Part of a small language model's weights: 2 heads of 32.
Each number is 50 + 10 x the weight over its row's rms, rounded and kept within 0 to 99. Layers, rows and columns count from 0. The size before them is the row's rms in percent of the matrix's.

# layer 5 MLP down, 64x128, rms 0.196, rows 0-54, columns 0-127
105:47 58 55 60 51 47 59 37 42 45 64 33 46 51 35 40 46 51 46 57 48 55 38 61 45 65 55 43 45 44 46 40 36 48 45 50 62 48 38 59 59 66 50 59 49 47 44 54 61 34 44 49 29 48 66 57 62 61 51 62 68 43 57 62 46 56 49 54 43 53 76 60 55 72 41 40 68 56 44 45 48 62 50 52 40 47 26 40 41 66 63 71 57 42 49 56 42 64 58 48 40 59 57 46 39 30 59 46 57 25 40 47 63 52 59 48 45 59 48 42 56 67 45 50 72 56 57 45
101:35 58 61 56 52 61 52 45 47 42 58 77 51 59 59 55 37 73 56 58 78 63 63 37 42 69 55 59 51 49 44 60 46 45 47 38 51 46 56 45 51 55 45 42 60 54 47 37 46 40 74 49 50 43 54 56 39 56 35 58 27 53 47 38 47 56 58 45 42 54 52 61 63 40 53 56 43 34 49 49 50 56 43 66 58 48 45 53 52 47 63 40 47 47 50 68 59 22 47 63 50 44 48 47 24 38 50 36 53 60 53 38 48 57 60 51 38 51 66 60 46 49 65 54 35 53 44 61
100:51 47 56 46 54 45 73 42 56 51 56 35 54 51 65 47 45 61 52 49 44 48 48 52 51 43 65 42 33 58 50 40 54 29 44 51 65 59 34 61 55 56 49 59 38 40 48 54 41 62 29 54 47 37 54 68 48 54 33 47 41 68 35 46 73 60 66 37 51 59 50 41 50 50 55 47 52 62 32 54 39 60 51 71 63 68 47 47 62 41 55 45 59 40 47 31 66 49 51 54 65 48 50 56 37 52 51 53 50 55 58 41 59 46 56 57 46 64 61 53 43 30 50 33 22 52 61 45
097:55 43 44 50 53 51 53 48 46 46 73 71 47 42 56 50 57 54 42 68 48 52 50 33 54 47 40 43 42 58 39 57 32 48 47 53 47 73 38 59 63 53 47 36 49 65 44 27 31 47 53 37 45 52 63 50 63 47 36 56 42 48 43 60 50 42 63 54 46 26 41 58 46 42 63 54 52 40 56 44 25 44 41 44 44 51 49 35 36 69 33 55 55 59 58 52 53 63 49 55 57 61 40 54 62 51 35 48 39 72 30 58 53 55 50 54 46 64 54 47 51 35 44 64 38 33 48 40
102:50 51 46 58 41 41 38 49 59 49 47 53 71 53 45 38 54 47 64 50 45 45 29 38 49 37 51 47 57 50 57 53 34 54 52 67 59 51 42 71 55 50 62 40 57 62 43 66 48 64 54 51 69 49 36 42 34 46 34 38 58 46 51 58 56 57 43 38 58 69 44 74 48 35 57 48 60 55 46 51 62 57 47 64 48 49 42 63 49 68 42 68 46 57 57 47 44 50 48 49 47 56 33 26 56 44 46 68 60 57 51 51 40 66 54 25 51 49 58 41 53 31 46 53 41 29 59 40
099:55 42 49 60 53 43 36 38 70 37 52 52 62 61 50 51 72 60 67 47 68 52 56 47 46 34 57 39 57 54 37 77 53 59 46 55 63 47 49 67 32 52 52 47 45 35 59 42 47 46 59 49 46 54 50 68 70 33 57 47 44 49 53 42 53 40 63 55 30 59 47 44 62 39 49 60 30 56 42 49 58 49 47 44 51 51 68 51 54 55 48 42 51 41 56 48 43 44 53 64 69 48 39 35 73 45 43 58 30 62 57 50 64 46 25 50 56 49 59 54 56 50 63 56 55 65 44 51
110:52 50 58 31 55 57 59 50 51 35 60 58 56 61 60 41 46 34 45 50 56 43 61 47 35 51 46 46 49 39 59 58 57 72 52 46 60 63 39 65 63 54 63 38 57 54 66 49 73 54 57 45 42 48 53 75 35 61 51 56 36 44 62 44 62 35 35 63 41 71 50 51 38 47 57 52 53 63 41 50 40 43 42 41 55 56 49 40 44 41 45 54 59 51 40 48 38 35 62 54 46 46 53 29 45 73 49 24 51 43 42 39 45 60 62 63 60 39 55 42 45 57 55 59 57 45 59 62
103:43 43 41 49 45 46 52 47 35 62 42 55 42 31 64 50 64 50 53 53 49 46 42 60 52 47 47 71 55 56 53 60 52 45 56 51 54 49 34 42 50 44 41 59 52 56 46 59 43 45 42 38 45 60 64 43 37 55 55 48 41 37 53 44 40 39 52 56 38 51 59 50 57 41 20 51 51 42 45 45 48 43 32 48 53 31 67 65 48 42 55 19 40 60 53 53 55 50 52 76 43 38 57 44 38 44 44 51 59 52 49 57 74 41 40 47 32 41 23 57 66 52 55 33 32 59 45 53
096:51 58 45 52 54 43 41 37 66 52 46 55 48 34 51 33 44 75 50 40 51 46 32 75 40 55 78 70 48 40 55 49 45 58 67 63 42 43 37 60 58 56 51 43 61 48 33 55 40 28 59 54 57 59 63 47 33 48 45 29 61 55 41 49 67 51 38 59 46 59 49 51 38 45 50 65 62 40 45 47 56 55 57 48 35 45 55 41 43 64 50 44 43 47 48 47 59 40 65 56 67 64 58 37 40 37 53 66 57 49 40 47 41 46 37 48 56 49 44 59 56 42 64 54 37 45 43 44
109:55 28 42 73 52 57 55 44 51 42 61 46 54 68 49 59 51 62 47 49 42 58 46 48 54 51 62 48 41 56 46 64 65 59 44 41 50 54 54 36 80 51 57 32 43 48 58 42 59 48 60 41 57 32 50 53 57 41 48 64 46 50 35 45 54 60 43 75 52 32 34 53 34 59 46 66 44 54 48 35 59 53 52 52 62 46 43 44 52 42 48 38 63 34 67 63 45 50 54 45 40 49 34 55 49 44 50 37 62 56 47 62 63 52 78 64 60 44 43 63 47 27 53 49 48 58 45 46
099:53 56 47 45 64 64 60 39 47 46 52 46 61 38 36 59 29 42 46 46 47 55 66 43 58 63 33 44 50 34 45 51 61 53 72 70 45 43 55 58 36 61 49 40 59 32 50 44 58 41 60 49 41 53 56 31 62 63 51 48 57 67 37 38 51 42 51 33 47 60 23 45 51 40 43 44 64 50 48 63 45 68 48 48 46 63 48 40 50 41 54 33 52 44 25 57 51 48 39 69 28 49 46 58 35 40 44 45 38 64 48 48 51 53 39 48 60 42 45 63 53 52 44 45 51 39 62 50
104:40 59 38 60 67 48 48 47 64 30 56 64 60 45 43 62 31 51 39 54 48 60 63 44 63 39 59 52 46 63 53 53 40 52 57 65 47 43 39 47 44 64 50 43 46 57 47 52 28 51 50 33 51 51 51 51 35 53 49 41 42 50 38 36 51 47 48 35 54 45 65 66 45 45 48 70 61 36 39 57 30 38 44 54 34 42 40 42 50 43 55 40 51 25 68 43 47 63 61 53 51 37 61 43 43 59 58 34 49 55 49 61 33 36 41 30 49 37 46 59 39 37 56 62 46 52 38 46
097:51 45 31 49 40 48 48 57 60 36 47 48 41 39 47 55 48 51 40 68 37 50 71 39 53 32 39 26 41 51 59 61 39 27 65 53 45 64 52 47 58 56 39 44 53 41 54 56 40 49 59 51 46 50 34 43 52 55 36 42 42 40 59 37 42 56 56 65 59 49 71 47 65 49 64 50 62 47 60 56 51 42 48 51 51 41 58 24 49 34 58 54 46 62 63 40 41 32 32 55 41 43 44 48 52 45 58 43 44 47 62 45 54 45 40 47 32 53 48 55 61 57 68 28 40 42 68 47
099:35 48 57 45 49 52 59 58 67 51 54 56 42 43 58 36 54 27 46 69 52 36 48 44 50 51 42 50 43 32 40 56 43 50 42 36 43 46 55 41 55 73 53 48 53 52 68 45 45 33 50 63 65 46 39 63 54 65 58 37 50 49 70 53 51 50 76 56 53 55 51 50 62 49 47 48 62 41 56 60 60 51 73 46 47 60 39 48 33 42 41 69 44 57 61 41 45 59 45 69 48 55 52 51 51 55 23 58 31 48 48 51 60 40 40 37 49 41 67 41 53 53 53 64 66 54 44 40
090:51 56 56 56 49 56 60 37 49 49 29 32 68 56 57 52 67 45 64 37 51 54 54 51 59 66 60 55 43 38 45 49 48 46 39 72 32 42 62 68 54 68 66 35 57 54 33 44 52 46 50 59 47 40 40 49 45 54 31 51 44 45 59 65 60 38 48 41 44 48 30 72 51 33 53 61 61 46 47 45 31 31 33 44 33 48 51 44 65 49 40 61 50 59 46 49 42 47 58 50 62 47 53 66 50 48 48 52 48 38 42 54 51 45 61 37 48 47 51 31 45 38 58 68 39 60 45 39
099:45 50 54 57 36 34 51 43 51 57 55 48 53 51 57 55 59 60 74 56 38 73 65 42 44 58 36 39 53 47 59 35 46 49 63 48 43 46 46 48 38 54 39 68 46 41 30 38 41 59 32 58 37 56 56 48 35 68 35 34 47 45 41 46 52 48 25 50 48 48 57 54 42 39 48 68 43 42 37 44 53 49 49 38 48 70 60 45 58 44 48 55 64 56 41 47 34 53 66 74 49 43 51 54 30 39 57 38 50 41 45 63 71 39 45 55 44 53 33 54 54 39 56 40 49 38 53 52
096:51 44 56 63 48 44 57 46 77 57 52 51 46 49 60 53 57 58 52 47 38 59 55 54 51 69 37 59 65 39 59 53 64 52 49 41 48 55 54 56 60 48 56 64 57 56 50 38 56 62 67 54 66 55 38 50 29 44 47 35 41 48 43 30 45 40 33 34 54 54 57 55 53 54 67 64 53 38 70 52 46 60 54 45 52 56 52 45 47 67 58 56 50 52 51 17 36 51 52 54 55 54 54 34 56 60 30 51 46 33 36 26 63 52 51 58 47 42 59 50 38 56 39 43 70 60 47 42
092:53 39 31 64 57 45 35 55 52 48 48 60 58 59 65 57 51 49 49 61 44 40 47 34 58 70 46 49 52 37 58 63 53 49 47 67 58 44 47 44 60 49 52 68 49 34 45 52 43 65 32 55 40 44 70 65 41 41 62 33 31 57 38 41 61 47 31 40 38 40 51 43 41 56 56 32 54 54 45 60 45 41 57 54 48 54 45 37 50 50 69 48 56 50 38 53 48 55 52 45 28 45 43 47 50 55 48 42 43 50 29 65 56 26 51 58 27 42 44 53 31 62 43 51 41 39 49 42
100:41 59 43 51 55 41 58 52 62 56 62 53 41 56 47 56 50 45 36 64 42 59 45 48 43 60 60 39 43 42 39 69 67 51 32 56 69 50 38 41 29 35 51 42 49 62 57 46 47 57 41 59 59 61 56 56 65 70 52 61 44 54 50 42 46 56 36 42 52 58 43 33 60 53 37 57 59 57 40 43 56 47 37 63 71 33 39 44 65 52 31 47 67 43 43 50 38 55 51 36 38 30 53 53 51 50 43 53 34 53 24 46 50 55 34 47 57 45 56 43 43 47 61 48 60 30 50 39
104:25 48 44 38 54 47 67 60 34 55 67 61 69 37 40 56 44 27 53 43 28 70 56 70 54 54 50 52 69 55 58 44 56 38 46 42 60 59 41 54 64 52 54 47 44 44 42 62 51 62 38 36 63 44 46 39 44 56 44 58 60 65 52 60 55 57 49 52 48 40 47 44 18 42 61 56 42 51 51 40 50 50 30 45 53 67 45 48 57 51 43 40 51 51 51 39 57 45 58 52 44 60 58 39 51 62 67 48 62 53 59 50 51 71 51 59 51 56 64 58 34 50 52 57 48 39 57 62
086:32 38 43 51 49 42 30 44 36 52 76 51 62 51 53 52 49 64 57 58 62 57 42 54 51 37 54 29 49 38 45 48 60 38 63 41 47 31 45 47 30 39 39 33 60 45 47 32 37 44 43 48 52 65 51 71 45 43 57 52 45 40 66 40 39 50 42 56 43 45 44 71 42 47 53 60 54 50 46 55 42 74 67 43 39 54 44 69 60 36 49 41 28 60 61 44 45 55 55 54 59 58 55 58 38 58 46 63 57 48 68 44 64 55 53 43 46 46 47 53 56 48 65 37 60 48 50 55
104:64 37 58 43 52 51 60 37 47 54 57 66 47 40 46 53 53 40 45 50 35 43 55 61 51 69 63 46 43 38 51 29 62 43 49 54 41 49 71 38 49 59 48 39 61 54 63 71 45 50 50 60 44 33 57 43 43 45 44 28 51 40 34 55 39 59 65 36 73 52 51 36 54 48 47 61 55 55 53 72 52 65 59 38 41 42 50 48 25 49 53 49 53 37 43 53 41 56 53 48 57 50 42 59 51 50 41 42 54 53 45 51 33 50 47 56 34 41 37 25 45 35 66 48 38 55 37 60
095:47 42 54 50 59 54 63 44 69 38 52 65 52 38 65 63 54 36 48 40 51 37 46 60 59 39 28 46 45 68 54 32 46 54 39 66 50 60 39 47 47 58 44 36 45 58 53 49 56 40 45 23 49 47 63 45 33 49 48 42 53 45 52 54 67 32 69 43 41 58 50 46 49 57 46 43 46 69 53 42 61 57 54 51 43 37 52 37 45 66 53 49 53 58 46 69 45 57 47 50 42 38 31 48 35 54 69 54 37 59 39 52 45 75 34 63 48 61 49 40 68 43 55 48 38 46 46 54
101:57 57 63 47 52 40 54 49 59 61 54 48 55 53 52 59 57 55 67 50 46 69 47 58 46 34 54 55 62 40 42 54 42 54 59 48 54 65 70 40 49 49 41 41 66 39 55 39 59 48 59 52 43 66 47 34 60 52 42 46 50 55 54 27 48 47 45 41 65 52 53 33 44 56 46 32 68 59 51 38 46 59 34 34 57 28 42 42 48 45 39 55 54 68 65 45 37 59 33 51 53 55 44 54 61 59 59 59 66 47 34 47 42 57 67 38 65 59 47 18 45 43 53 52 45 47 42 33
103:55 71 64 52 58 43 39 44 44 54 50 59 57 43 51 29 45 51 60 69 45 31 65 29 48 58 47 56 35 49 70 49 45 56 48 47 57 56 48 42 55 57 41 51 51 53 50 35 56 31 49 33 57 61 42 26 55 50 58 37 40 60 45 43 55 25 48 48 45 44 41 54 50 38 41 49 48 62 33 58 49 49 47 43 74 58 51 51 52 70 52 49 53 59 71 55 48 37 31 46 47 44 52 60 45 35 50 59 50 64 41 61 51 54 54 55 66 71 38 47 48 35 59 67 47 47 40 39
095:59 63 53 52 41 26 68 40 43 31 55 60 57 42 53 63 57 40 43 43 56 59 41 50 56 44 41 49 59 25 49 51 57 54 35 43 64 61 50 38 47 38 51 50 29 39 51 44 32 58 46 46 75 58 57 52 71 49 65 60 36 43 58 56 65 43 36 58 52 46 51 43 48 52 45 46 53 40 51 62 52 35 44 50 56 45 78 68 45 43 49 51 50 43 45 56 58 43 43 54 48 60 56 48 57 49 41 73 37 61 63 48 44 67 31 36 56 38 55 56 51 45 47 46 61 46 59 60
103:45 47 38 34 55 37 54 52 40 35 56 52 55 61 41 68 46 55 57 42 51 55 63 40 63 51 55 35 46 51 78 64 46 41 55 47 48 39 41 44 58 59 60 57 54 51 70 58 46 75 47 45 60 65 46 28 61 23 70 62 45 48 61 54 59 62 59 48 65 53 54 55 50 45 49 61 74 59 46 49 45 31 56 31 44 52 58 55 62 44 42 53 55 41 43 55 34 42 44 66 41 62 40 56 51 51 53 56 61 41 59 60 49 56 62 48 53 72 53 44 51 46 51 55 48 61 46 55
101:55 40 61 47 57 37 48 48 59 62 23 51 32 38 52 35 59 55 35 56 65 37 56 50 50 64 63 62 47 36 52 51 70 38 57 47 44 38 45 56 59 37 41 41 53 38 44 65 35 40 62 63 46 40 47 46 58 36 42 58 41 59 64 42 51 74 37 33 57 60 65 48 54 55 53 56 58 57 41 43 43 50 44 47 52 51 54 59 33 47 58 52 41 51 56 70 60 57 46 58 66 30 40 57 66 52 60 43 54 56 37 50 56 56 60 44 59 47 42 65 40 64 56 42 67 53 52 50
103:51 53 47 64 48 51 64 49 48 46 60 56 48 61 59 55 43 51 35 59 51 51 50 59 43 48 40 55 41 55 46 41 62 57 73 40 39 60 48 63 58 58 38 60 48 63 59 41 50 55 49 56 42 65 59 55 38 58 68 49 53 29 54 49 39 63 54 35 62 67 58 54 43 51 53 37 39 53 47 63 51 51 56 45 43 39 56 67 56 60 52 54 31 71 59 55 75 66 30 42 43 36 62 52 50 45 59 52 47 54 47 35 57 54 53 46 50 57 48 69 25 21 53 65 45 58 49 64
108:72 42 22 59 36 49 51 61 70 60 60 45 51 46 47 58 54 60 42 29 34 52 49 42 55 61 51 34 60 39 32 39 49 58 41 54 39 43 70 41 61 61 52 39 45 49 55 63 46 55 52 45 41 55 48 48 41 46 55 48 44 56 36 49 42 62 44 47 56 52 52 53 52 39 53 55 39 43 45 61 56 49 59 58 65 57 41 54 52 57 56 56 28 30 54 57 50 55 28 55 46 43 28 44 48 47 21 38 57 70 44 41 69 46 59 56 42 46 44 48 64 64 55 56 57 41 56 40
100:56 63 55 54 46 56 55 27 44 56 64 52 42 51 48 47 52 55 55 41 55 63 46 63 85 55 48 59 42 48 49 62 40 48 36 64 53 53 67 45 49 63 61 44 44 49 44 50 34 39 46 47 51 46 48 58 42 54 50 47 31 43 36 41 53 58 47 50 49 46 57 44 52 61 57 60 30 33 42 55 39 53 52 64 49 54 58 43 60 64 62 55 40 50 65 47 79 41 68 41 62 51 47 30 40 30 58 50 35 51 54 67 59 47 34 43 57 35 62 64 56 56 57 55 58 47 58 36
099:37 59 59 19 63 47 40 52 51 60 48 41 55 53 44 50 53 53 44 40 44 47 32 59 41 43 54 54 48 60 39 63 50 48 32 37 59 33 54 52 30 59 58 56 58 64 41 46 45 43 66 58 62 51 60 50 45 59 45 45 45 53 55 50 41 45 56 34 82 43 54 34 52 40 23 36 43 26 47 43 35 53 68 52 40 57 48 46 52 53 43 60 43 55 56 52 50 63 51 69 50 58 66 35 48 60 42 44 49 59 56 49 39 52 60 44 61 47 37 35 44 51 50 63 45 37 48 42
090:39 50 55 59 35 44 32 66 47 53 39 62 58 53 60 51 43 35 49 45 53 42 52 55 36 43 57 32 53 63 49 58 28 56 42 57 43 49 59 66 75 49 52 43 54 54 50 58 51 53 43 33 51 48 41 61 73 54 41 38 47 26 32 48 34 43 68 62 46 32 54 40 51 48 52 45 39 38 36 45 50 45 60 46 52 71 59 47 63 33 55 43 52 25 59 48 51 48 50 55 53 61 54 58 55 56 48 72 44 62 45 61 42 46 62 42 48 44 61 40 51 53 59 30 49 54 47 63
102:38 59 47 54 64 52 49 58 43 40 41 54 56 54 61 73 29 53 69 63 56 35 48 59 44 42 43 47 50 44 45 33 46 37 41 42 49 40 46 47 57 54 51 42 50 42 42 48 45 17 51 68 49 57 31 49 62 56 65 45 52 40 49 68 62 54 59 61 47 54 48 82 58 44 56 40 40 53 44 47 53 47 54 55 70 45 62 54 39 57 32 49 30 40 62 41 39 43 36 43 63 43 41 45 53 46 41 44 68 64 57 54 54 43 45 55 54 44 50 52 54 63 44 41 53 63 60 38
094:35 43 65 38 37 63 52 54 53 58 26 55 58 42 43 42 51 58 56 49 33 51 40 45 44 59 50 70 53 75 45 66 40 44 48 46 34 56 60 54 54 65 61 39 59 44 57 68 45 50 60 42 65 37 49 39 44 60 71 49 44 43 39 60 52 54 54 56 59 60 49 64 56 49 30 34 46 44 32 42 53 50 63 60 38 53 33 59 51 60 50 47 46 45 54 54 31 57 55 50 56 66 49 48 59 60 51 47 53 32 52 60 43 49 55 61 49 57 74 42 52 34 40 67 34 42 42 45
102:64 71 52 42 57 42 46 52 26 49 40 51 50 76 51 49 56 52 47 40 44 55 33 52 48 54 55 68 42 54 49 40 61 54 46 38 37 43 57 45 59 26 75 55 51 27 48 60 55 31 56 60 63 47 49 44 57 65 47 41 57 42 62 59 36 52 52 43 45 58 61 50 47 44 42 48 72 53 58 59 56 51 42 40 43 64 44 57 68 54 66 53 53 54 39 27 44 60 54 52 50 56 48 49 56 61 64 47 66 49 53 57 59 65 56 44 40 51 44 46 56 73 47 58 59 66 33 48
093:57 40 69 50 61 59 48 62 44 59 60 64 25 43 47 50 28 45 55 42 43 34 51 54 41 40 41 49 68 44 61 52 53 66 65 32 59 55 53 36 44 61 48 46 38 42 38 52 58 54 41 40 75 43 42 29 35 53 76 50 48 38 64 36 59 49 58 43 37 58 34 56 37 53 55 50 52 57 41 39 43 48 61 56 52 44 53 49 61 38 45 51 46 54 62 56 54 50 63 63 64 66 59 64 46 56 48 33 44 47 47 35 48 49 29 57 46 47 48 43 46 65 53 45 42 48 39 52
095:51 31 53 53 37 55 33 46 48 40 59 39 42 46 51 63 41 65 46 20 57 49 59 37 48 41 63 42 47 58 58 43 46 61 55 58 54 63 47 50 44 31 55 42 51 40 49 29 53 40 50 27 37 63 44 57 46 52 53 62 48 49 40 52 36 34 41 49 36 52 33 39 56 42 44 46 56 50 43 55 70 47 51 60 60 49 47 35 51 46 47 55 58 39 42 38 65 46 40 52 37 53 51 41 35 47 59 45 54 50 29 39 43 60 41 73 43 56 42 48 44 50 68 30 66 39 31 51
102:46 33 56 40 33 52 38 40 45 53 46 55 55 38 38 59 40 58 52 56 47 60 39 50 42 46 56 39 62 42 50 46 59 56 50 68 57 59 61 30 50 58 64 65 39 46 32 51 63 43 35 41 49 64 42 54 50 47 57 61 42 43 31 60 46 50 63 58 50 57 62 59 39 50 50 41 39 44 29 34 41 56 50 68 58 45 45 39 58 39 64 41 65 38 44 38 38 49 49 49 31 60 49 38 39 53 54 49 50 69 42 58 38 69 57 83 59 48 58 53 51 36 59 42 49 57 49 55
087:46 35 41 45 58 47 47 31 47 68 47 46 33 43 59 62 59 46 42 60 59 63 53 58 31 61 57 44 43 52 51 53 40 59 59 46 59 46 55 34 48 62 62 61 48 33 49 63 35 45 60 34 52 44 76 55 62 35 43 54 52 46 55 35 52 48 43 50 54 51 59 60 75 60 58 53 46 61 63 55 33 37 49 57 34 61 64 42 58 47 57 50 52 67 33 48 45 41 57 51 52 66 52 68 46 45 55 59 37 48 43 69 64 55 49 59 43 64 32 42 57 50 70 59 50 57 54 45
096:49 57 42 58 48 57 56 72 55 50 50 43 68 64 46 40 56 67 47 44 71 52 56 52 63 67 51 47 52 60 63 45 51 47 44 48 34 42 52 42 40 31 38 51 62 44 38 53 41 76 52 42 60 44 29 43 56 42 49 58 55 46 51 53 57 51 48 49 61 52 42 52 42 55 50 39 49 39 66 42 40 33 52 37 57 33 67 39 56 48 65 39 49 41 48 57 60 38 42 47 33 56 44 61 55 43 55 46 61 32 48 60 32 57 60 51 35 62 47 60 40 53 25 40 40 52 61 29
091:43 48 57 54 50 41 44 42 59 59 52 48 49 39 55 59 42 46 46 45 56 41 45 60 53 54 48 54 44 52 34 48 44 75 53 44 33 44 52 49 54 50 55 68 24 56 68 52 38 48 51 64 44 56 61 44 43 50 66 50 48 44 52 41 43 34 51 33 69 59 50 61 54 65 25 54 50 32 51 53 60 48 67 35 61 73 31 55 50 48 54 48 61 58 47 65 57 54 58 45 67 49 47 56 38 74 58 50 64 57 66 38 35 55 39 57 40 67 49 61 37 46 54 43 59 62 64 51
107:68 42 53 34 62 59 43 54 51 45 54 54 44 49 55 46 51 37 37 56 54 48 56 44 36 55 59 72 69 24 44 48 31 46 38 53 51 35 43 40 50 37 51 41 72 35 47 56 50 52 54 53 62 43 42 54 59 44 32 64 55 47 34 40 50 54 41 54 42 64 54 53 48 64 61 39 53 61 59 65 43 34 55 32 49 70 54 49 69 45 60 53 76 51 52 51 54 62 57 38 41 65 52 39 41 37 44 29 53 56 42 47 58 43 55 47 59 62 70 60 49 58 58 49 49 47 50 54
103:58 62 46 47 61 56 35 49 46 46 45 63 47 51 48 48 37 49 62 52 51 48 60 67 47 36 51 43 40 54 47 58 42 45 42 44 31 48 39 61 57 45 37 51 54 48 60 51 55 50 44 49 50 66 42 57 60 56 40 45 44 55 64 52 36 86 60 33 35 61 59 46 42 55 68 45 42 58 68 57 43 48 40 48 73 56 42 55 50 28 40 56 48 42 44 53 71 54 53 64 56 57 61 64 36 52 46 59 51 54 49 45 46 54 49 46 35 79 41 31 68 58 36 56 51 38 42 60
102:48 53 41 57 46 55 43 41 59 45 32 51 41 40 43 52 52 57 52 63 54 63 56 46 24 50 55 47 43 49 58 35 39 40 45 59 47 68 54 43 59 42 49 43 39 48 73 50 64 46 55 35 44 51 48 46 51 62 67 63 56 63 47 37 46 35 58 64 44 33 53 40 59 50 66 38 47 61 32 54 49 50 37 53 33 57 43 46 55 46 41 65 37 37 39 45 54 44 41 50 46 40 56 23 65 29 51 54 50 47 64 36 46 45 63 44 44 59 47 29 40 35 51 53 31 41 56 37
093:47 45 45 30 35 57 44 39 47 41 59 57 46 49 42 50 49 57 44 58 50 58 73 30 62 51 55 61 57 61 47 45 49 68 48 35 86 54 50 58 41 50 45 59 61 61 58 59 40 49 55 51 52 66 61 42 53 62 62 54 31 51 29 51 36 47 47 58 41 46 64 39 63 51 58 61 41 49 57 46 66 52 51 36 35 53 66 73 41 50 30 67 50 48 37 35 51 41 63 49 46 50 62 31 48 63 53 57 62 48 53 58 45 55 54 52 45 47 44 44 37 47 43 37 42 41 57 44
106:47 50 32 43 60 62 34 45 34 48 53 44 38 45 58 35 50 49 68 44 62 48 60 43 47 60 50 56 47 45 44 51 57 52 69 54 54 56 46 59 34 43 26 41 57 52 51 41 49 44 52 49 40 56 67 47 65 29 52 42 35 48 33 45 58 33 49 66 51 44 72 53 33 69 45 64 54 51 43 40 60 57 44 41 48 62 60 32 58 64 44 51 63 52 50 51 38 35 40 68 61 35 59 37 44 33 36 53 57 58 34 52 44 38 54 54 46 65 57 62 47 37 44 39 44 45 52 42
109:44 53 55 68 39 26 21 36 41 35 57 43 54 57 49 48 58 45 52 45 52 64 62 51 66 35 50 65 47 43 38 46 57 42 63 57 56 25 30 57 50 58 55 37 44 54 59 65 34 60 69 51 45 25 50 58 51 44 69 51 49 63 42 50 41 38 44 50 45 39 54 38 50 46 64 49 51 62 47 61 61 52 47 52 51 59 42 60 57 46 43 46 43 52 57 40 43 60 55 75 44 42 43 45 63 55 48 40 42 34 48 53 57 37 47 59 50 49 34 48 50 47 58 61 49 38 33 39
103:54 54 29 45 60 62 54 43 50 45 62 60 38 50 63 37 42 49 45 43 46 75 48 50 32 42 46 47 42 46 46 67 52 52 40 54 46 50 50 33 51 36 83 50 61 48 43 32 48 49 54 49 39 64 57 55 36 55 46 51 64 52 59 46 50 58 55 61 24 50 50 55 48 82 57 52 68 66 50 46 52 65 63 51 57 47 60 59 43 48 41 59 46 42 57 64 59 61 46 65 60 55 48 43 44 43 38 58 43 58 47 43 41 52 46 52 70 75 46 44 56 65 57 55 61 54 53 40
101:58 43 33 44 66 38 40 54 44 60 45 48 59 36 66 59 53 47 57 56 49 37 55 63 65 33 40 51 51 56 62 55 69 36 56 50 68 51 32 56 35 63 46 41 52 47 46 66 49 48 53 42 46 37 48 54 46 52 41 59 49 72 50 49 66 59 55 39 60 54 53 41 41 36 43 49 55 49 63 40 63 44 45 46 49 40 39 59 46 51 23 44 44 33 34 57 43 44 47 47 48 30 61 54 43 65 61 43 63 41 33 54 52 50 61 62 48 47 78 48 56 61 46 56 64 39 51 34
096:71 67 53 41 44 55 40 70 35 66 49 51 65 60 54 38 42 57 67 51 56 60 64 61 53 50 49 48 51 54 39 57 47 57 42 53 45 41 53 55 58 56 40 51 79 56 71 60 45 54 60 67 38 46 45 34 55 24 61 42 52 43 55 48 43 46 31 55 73 64 61 51 45 60 63 70 60 42 62 64 52 51 26 41 40 50 37 52 64 46 50 59 57 34 56 61 59 48 42 43 49 57 39 46 59 52 47 52 49 60 47 53 46 47 45 46 54 50 52 52 32 57 54 58 36 51 59 53
108:37 46 62 39 51 46 36 46 51 39 57 55 47 65 56 46 40 54 32 42 66 24 41 51 53 65 41 35 57 60 40 33 39 51 60 41 69 49 45 69 37 64 49 71 60 55 63 50 58 58 67 73 43 60 51 54 45 57 53 54 55 72 54 49 56 49 61 49 51 42 52 48 45 43 52 70 67 47 50 41 54 36 63 44 42 51 47 58 70 56 62 62 50 41 62 40 54 54 48 53 55 43 50 54 47 71 58 43 63 42 35 49 41 45 52 48 43 43 58 63 56 51 44 63 53 48 32 35
112:55 60 62 54 70 62 58 61 38 57 53 41 48 54 62 51 58 51 55 62 70 35 51 57 39 47 53 47 60 47 46 71 37 48 40 39 58 39 62 57 43 52 54 62 35 49 39 48 28 47 60 67 45 43 52 45 54 58 45 29 51 56 59 47 43 53 41 36 43 26 36 37 41 57 39 44 40 49 59 69 40 40 54 59 46 42 38 36 36 43 68 36 37 70 54 60 50 44 55 40 51 64 64 46 46 43 31 41 46 53 53 39 43 41 39 51 38 45 51 33 56 40 43 54 47 56 36 49
105:62 55 48 64 61 52 58 37 46 80 38 42 50 52 43 34 30 63 52 49 45 49 58 52 52 52 55 50 43 51 46 46 60 28 56 45 54 32 47 47 47 46 43 46 50 67 50 55 46 47 48 52 53 61 51 61 54 48 55 44 59 53 64 74 49 57 64 59 60 51 46 45 36 43 28 32 48 37 39 59 59 55 29 64 47 51 62 51 58 42 29 61 52 38 60 40 27 36 61 61 48 41 35 74 43 50 37 43 40 55 41 52 54 57 44 45 56 42 59 39 40 43 43 54 37 37 50 46
098:45 53 47 52 33 55 52 43 53 50 39 68 57 51 48 62 65 61 46 47 67 45 37 64 53 36 58 57 58 51 48 56 53 45 56 55 44 43 56 54 45 56 60 43 56 44 40 63 47 39 58 44 33 56 33 57 57 50 40 59 48 68 38 52 57 53 52 49 39 52 49 55 57 49 53 42 42 40 29 44 66 47 51 55 62 40 51 34 40 52 49 45 58 44 29 49 34 72 49 50 50 73 42 59 49 57 34 68 54 58 37 46 40 34 50 32 50 75 45 56 40 41 21 52 55 35 72 47